Weights of a small transformer language model: value embeddings.
Each number is 50 + 15 x the weight over its row's rms, rounded and kept within 0 to 99. Layers, rows and columns count from 0. The size before them is the row's rms in percent of the matrix's.

# layer 6 attention value, 160x160, rms 0.0707, rows 81-121, columns 0-79
105:37 52 60 42 59 35 43 33 63 45 50 51 54 19 35 40 44 49 50 28 67 41 47 17 23 79 70 66 85 73 56 43 44 62 51 59 31 35 47 38 73 39 43 57 49 65 56 52 14 41 56 56 23 59 42 56 38 22 38 53 62 32 65 39 50 50 44 51 36 51 16 40 58 48 53 41 69 66 39 50
116:39 53 62 46 44 52 46 63 48 40 30 49 48 52 41 20 65 50 52 23 82 57 71 47 72 54 49 23 72 52 52 38 65 46 23 38 43 41 60 48 56 32 18 62 27 38 40 76 54 45 71 66 59 40 38 57 27 47 58 72 51 44 35 43 56 56 59 67 64 05 29 18 31 58 84 45 38 31 48 65
107:29 62 29 31 55 41 52 35 50 61 19 57 59 49 51 31 64 57 57 50 54 39 58 39 44 44 50 56 27 64 58 25 25 43 31 35 36 37 63 43 52 52 43 53 44 64 57 37 49 61 26 32 25 53 46 70 35 28 72 36 46 42 68 53 82 66 52 86 39 32 52 48 67 80 45 50 56 42 45 29
108:08 54 49 52 31 61 50 58 43 51 55 48 41 67 56 33 74 31 68 49 49 45 76 53 82 52 28 59 43 61 40 62 53 54 32 35 86 59 62 60 59 55 64 64 47 63 48 64 59 48 28 67 52 53 21 38 48 54 32 67 49 57 46 46 43 12 53 48 66 37 52 60 53 51 36 87 42 64 27 60
108:46 50 63 40 72 51 49 35 75 66 26 29 41 46 77 46 60 34 61 24 60 43 52 69 57 32 36 14 35 49 79 55 73 41 29 36 65 45 54 54 48 29 49 63 53 65 45 43 70 46 41 56 60 34 55 44 29 67 55 61 30 50 20 32 08 34 44 38 41 41 62 55 36 48 45 65 60 15 58 26
105:62 58 64 52 47 62 52 38 54 57 64 59 51 70 65 53 49 80 58 49 31 52 40 58 45 56 67 25 11 54 76 75 65 52 58 62 24 28 58 73 35 38 49 42 54 69 63 44 38 68 51 37 44 45 38 64 48 69 63 61 48 38 49 34 23 47 53 23 55 62 68 79 58 55 42 48 52 54 52 56
115:40 40 63 57 33 54 47 21 62 36 44 36 28 46 67 53 59 21 43 74 73 25 64 52 54 33 43 47 59 56 60 34 58 02 43 58 76 49 70 45 52 45 48 79 37 69 48 75 46 46 34 60 65 48 63 45 35 44 67 53 51 56 74 24 70 37 35 69 64 58 65 49 75 52 37 73 55 44 30 45
108:63 40 46 60 60 85 52 57 35 43 58 47 51 48 45 30 39 70 40 67 50 36 60 52 51 58 83 37 35 63 49 49 33 51 60 54 43 38 58 61 38 45 50 61 52 52 59 59 66 39 57 40 47 45 40 70 68 68 65 67 47 43 97 52 70 61 60 48 43 56 73 46 29 50 36 59 78 49 60 55
106:45 38 54 46 52 65 53 63 33 49 29 27 31 37 57 74 28 43 22 52 75 56 33 95 62 42 39 49 68 46 29 22 50 55 49 35 42 51 55 43 41 61 58 77 64 58 34 70 60 64 46 58 55 36 73 61 62 50 64 43 42 54 27 49 89 42 41 68 45 56 28 33 44 35 67 54 47 36 46 26
096:37 52 45 80 30 27 58 24 48 58 67 57 45 76 38 40 58 43 36 72 41 28 67 72 66 42 41 54 46 67 38 17 55 49 47 77 46 31 42 54 32 45 44 36 69 49 32 87 62 40 71 63 60 46 53 53 48 39 71 36 65 70 75 76 77 24 42 68 80 79 37 51 55 43 29 58 50 46 58 45
101:49 41 52 49 29 50 44 80 41 63 57 25 34 39 49 53 50 28 34 33 68 58 54 57 54 59 53 45 42 36 31 48 59 36 44 62 33 37 78 53 64 35 41 60 59 36 53 48 54 32 83 71 46 43 68 26 49 48 47 56 38 38 20 50 23 36 41 38 49 62 21 46 09 51 61 44 46 54 57 79
103:33 48 62 62 51 37 54 27 73 58 45 62 75 48 24 51 51 59 44 71 51 23 45 42 55 42 12 74 46 55 54 47 57 64 66 41 72 19 53 47 77 55 49 46 66 16 64 59 31 72 79 63 47 70 55 48 23 35 42 54 46 75 35 62 47 38 41 21 65 75 43 65 40 64 44 54 64 90 64 56
112:70 52 64 65 58 47 47 53 53 45 29 52 61 33 32 42 40 44 29 66 64 44 54 39 42 61 59 78 73 60 70 40 50 55 40 68 48 28 49 29 59 37 45 71 44 15 53 62 39 30 66 50 32 66 46 54 27 17 70 46 62 47 82 59 68 57 33 67 54 60 37 44 42 51 51 55 64 66 66 55
113:36 62 57 61 34 35 49 76 48 81 61 69 47 61 39 25 72 43 63 71 46 25 72 25 50 56 41 72 25 60 36 39 36 34 51 59 14 53 62 41 55 39 45 35 65 38 55 58 41 45 77 83 38 65 54 39 43 36 49 45 69 45 76 76 49 43 50 71 47 62 32 41 37 68 49 36 70 79 56 70
113:33 48 28 41 31 27 64 44 78 64 47 49 37 44 41 51 50 43 67 63 45 57 56 51 50 45 49 26 21 61 61 37 20 27 54 23 62 55 64 26 68 61 66 44 60 41 58 40 61 74 37 40 37 60 49 64 41 52 48 75 42 53 35 37 18 41 50 33 34 40 46 87 50 53 33 20 59 42 55 61
106:38 49 19 65 72 32 29 41 75 43 55 67 50 57 45 69 35 59 39 86 39 63 69 21 71 71 85 68 45 19 49 29 42 42 36 28 60 47 48 24 36 49 35 74 51 55 63 47 29 33 48 25 55 38 73 59 60 48 50 63 63 36 57 34 19 35 45 38 52 66 51 53 38 64 32 50 75 73 66 42
095:32 44 29 65 51 38 39 53 55 52 59 75 70 58 61 41 81 68 54 00 58 41 26 26 55 30 30 67 58 55 42 39 44 71 41 54 38 46 54 61 62 27 52 42 52 54 44 27 70 47 27 46 48 46 50 32 25 22 53 60 52 36 41 94 45 31 53 67 44 30 55 32 74 64 55 35 59 63 51 69
089:44 68 54 59 46 45 48 29 52 49 54 68 49 50 39 39 61 70 25 46 59 63 57 47 40 29 68 33 57 63 61 31 56 51 31 54 63 69 44 19 41 36 54 50 33 28 54 60 44 73 42 75 63 56 34 58 34 51 26 36 48 72 48 00 50 34 64 96 51 62 57 56 52 43 35 31 42 18 49 59
095:39 28 26 65 65 43 46 42 71 48 47 29 49 63 39 26 44 41 69 28 63 25 53 31 48 37 58 62 61 32 19 47 08 43 53 24 34 29 58 66 65 33 19 40 72 37 39 35 53 35 79 68 47 46 71 23 51 66 47 78 40 39 63 50 20 37 45 46 29 41 28 54 60 63 55 41 78 56 59 75
107:38 58 34 47 62 46 47 48 49 28 56 55 39 29 42 30 44 44 76 44 80 03 68 47 41 24 47 61 45 51 28 45 25 53 48 44 53 36 80 59 48 22 15 58 65 43 50 71 62 62 78 51 55 63 62 44 51 41 43 58 42 33 64 43 40 35 55 60 40 51 46 40 56 53 50 45 71 48 60 38
107:58 30 71 40 36 64 53 54 67 40 55 35 46 52 35 64 40 16 56 48 72 31 87 41 25 42 51 57 68 46 63 50 32 80 46 54 37 58 55 59 73 41 32 57 45 37 48 35 26 46 41 69 20 68 39 59 49 12 54 56 62 42 43 49 42 50 46 56 50 65 51 35 78 58 45 84 55 46 26 69
097:60 57 72 50 58 69 51 74 27 42 65 55 49 55 54 66 51 41 54 21 51 07 56 33 46 38 66 63 46 43 24 66 35 77 50 36 37 56 49 76 54 77 39 28 44 47 55 45 57 50 48 75 67 65 54 31 70 40 32 36 37 53 69 54 18 28 50 49 31 50 66 57 60 59 54 27 55 56 48 48
099:65 40 52 11 41 18 70 39 66 47 47 41 67 69 77 70 45 57 60 52 54 60 35 85 68 57 57 70 36 46 73 56 68 07 43 52 47 42 41 49 42 91 70 59 53 54 53 74 47 41 35 42 35 46 54 50 50 78 37 38 54 61 69 40 55 45 23 34 74 37 31 63 62 39 55 37 58 46 57 22
080:21 48 37 18 50 35 54 60 81 65 74 73 43 50 46 64 53 53 73 48 63 44 60 33 57 57 62 49 65 75 61 26 49 39 22 61 55 29 59 29 47 30 36 70 37 43 32 62 35 41 70 24 53 33 65 74 46 56 62 67 46 31 68 31 53 10 48 50 49 43 19 55 59 53 44 43 73 35 52 59
093:76 42 57 42 10 12 67 70 70 44 66 23 56 40 31 34 57 55 39 32 78 29 44 44 57 41 53 65 63 36 39 48 70 63 57 54 42 62 50 61 80 42 40 62 28 41 54 46 31 57 49 86 38 74 67 26 54 63 13 53 52 57 54 67 33 58 57 56 33 31 27 38 38 36 66 48 63 42 35 77
098:62 49 57 47 39 35 52 52 57 65 44 38 63 64 24 50 73 71 27 41 39 70 33 55 20 60 57 45 53 23 70 27 57 44 40 42 27 67 45 38 55 45 43 30 53 49 53 41 52 28 47 64 42 47 73 44 84 62 17 70 47 36 22 61 15 56 59 70 37 62 42 59 05 69 55 31 62 50 58 64
096:57 67 58 72 70 71 53 46 40 41 21 52 46 40 44 48 35 18 42 66 65 28 50 84 41 33 20 48 49 27 32 53 55 89 75 34 56 53 41 60 53 52 28 49 42 44 45 68 67 62 50 72 48 58 41 67 34 40 65 40 65 47 36 41 74 64 37 90 55 60 74 24 43 41 45 66 53 52 43 54
105:53 56 47 73 65 65 43 39 43 56 44 63 35 11 27 53 44 45 38 68 40 24 69 56 31 54 65 39 44 33 48 39 47 42 46 41 64 57 49 45 49 46 23 38 58 63 74 44 73 18 69 39 39 45 80 77 57 77 82 46 50 40 21 37 57 78 45 44 16 52 77 56 43 61 42 27 46 48 84 12
107:63 45 65 08 51 39 43 43 80 82 60 32 55 52 41 53 41 33 68 43 52 48 62 43 38 56 87 59 14 06 66 44 45 38 45 55 41 50 54 57 61 61 39 38 67 37 61 44 26 41 49 46 41 30 58 48 21 63 25 46 46 41 43 51 36 43 46 27 60 46 49 42 57 68 71 27 82 52 40 65
107:31 45 39 84 46 54 52 63 19 27 55 34 58 57 32 59 30 52 49 53 42 47 46 85 55 41 27 24 43 43 21 60 60 67 51 61 55 54 66 34 52 60 21 40 68 39 30 45 62 51 53 30 44 52 72 80 38 68 70 39 65 35 41 55 61 54 68 68 48 63 38 50 57 47 76 78 43 63 33 61
096:51 42 62 65 63 45 48 33 61 71 62 46 63 67 63 67 43 56 59 75 52 79 68 47 62 55 80 62 58 39 75 37 45 28 29 53 64 74 43 36 27 30 42 73 36 60 43 53 48 22 36 66 57 40 47 50 64 37 34 70 58 44 37 53 61 44 30 55 83 56 13 50 49 45 51 47 51 38 35 43
108:51 31 36 35 39 43 42 57 57 39 63 71 56 61 42 55 55 39 45 63 56 72 28 41 57 34 60 51 69 29 50 20 45 47 51 35 40 51 57 50 38 27 39 44 58 70 43 51 32 32 57 69 55 24 83 30 72 54 58 62 21 42 74 49 59 58 41 46 38 28 48 46 10 62 78 42 82 57 51 71
107:39 44 49 44 41 42 60 60 93 40 64 71 38 35 41 32 50 52 65 46 47 35 34 32 59 53 40 67 63 78 65 33 56 37 40 27 47 32 65 60 39 28 73 60 46 61 47 56 49 84 60 50 34 46 52 40 34 61 63 45 44 60 69 67 65 79 47 61 46 57 41 32 43 59 33 39 66 35 55 47
092:33 70 65 48 56 19 59 54 71 32 45 43 71 42 64 71 37 66 46 56 56 57 54 58 66 36 25 67 51 42 47 49 60 56 58 58 66 71 39 21 52 74 35 55 43 50 40 89 57 48 61 58 64 63 85 60 63 66 29 42 53 39 44 62 52 26 32 53 68 52 25 73 42 35 41 62 47 37 63 34
093:48 66 46 65 48 59 72 46 46 39 35 48 48 41 21 42 44 44 30 79 30 30 36 68 50 69 48 32 24 60 42 59 49 26 49 62 62 35 57 64 49 49 56 48 49 59 54 62 62 28 52 29 32 40 45 47 63 52 64 39 34 34 59 41 84 98 53 48 38 56 56 35 21 43 61 43 49 42 77 51
095:24 52 64 51 81 41 48 21 60 47 39 58 53 31 77 41 30 67 63 45 33 47 73 54 82 20 60 31 42 51 74 61 56 48 62 62 78 60 67 38 42 56 53 50 51 26 43 56 65 64 38 30 33 39 53 70 00 57 51 28 71 59 45 48 61 51 59 40 75 56 47 40 80 49 69 64 30 45 36 36
094:45 37 28 55 43 43 65 48 76 40 43 36 58 50 30 35 62 53 57 15 50 49 26 35 55 72 52 70 83 54 57 34 23 13 25 22 19 34 49 51 58 46 42 39 58 56 53 38 26 43 56 67 60 38 58 40 84 76 57 67 33 54 68 41 34 59 31 41 29 37 41 48 37 33 62 25 77 61 35 66
088:67 51 63 64 30 47 51 50 55 63 34 74 46 34 55 30 54 42 47 76 41 41 59 50 27 51 56 65 44 60 46 48 46 69 75 61 43 45 43 61 41 61 64 63 53 47 73 42 59 65 66 45 32 49 42 36 33 35 65 58 50 50 51 83 58 80 44 46 54 64 68 23 68 60 31 66 49 54 66 59
096:57 62 41 66 77 76 53 48 32 54 44 73 47 49 34 43 52 54 36 72 25 57 33 53 34 69 70 26 84 55 84 47 42 44 50 63 60 53 27 53 41 31 81 47 43 60 52 45 33 59 54 38 86 28 40 48 57 43 33 54 33 57 51 43 44 48 53 50 48 48 56 61 23 39 41 48 64 41 45 71
087:16 46 27 72 62 51 52 44 59 40 55 42 59 46 53 17 44 67 74 31 58 28 38 68 45 30 36 47 79 52 37 50 15 64 43 22 51 65 51 58 58 35 34 46 46 42 24 56 61 37 52 62 49 53 48 43 50 78 83 44 51 50 58 48 57 31 53 56 36 51 35 52 82 58 83 64 58 74 31 43
098:37 57 45 62 26 48 58 71 28 40 61 55 75 52 60 47 47 47 79 50 44 69 24 58 52 38 54 72 79 60 34 69 44 67 78 68 29 59 35 45 42 71 45 74 53 61 41 69 74 48 55 62 45 55 66 26 64 61 61 54 53 51 53 59 75 58 20 42 53 40 24 35 65 25 71 43 48 55 35 20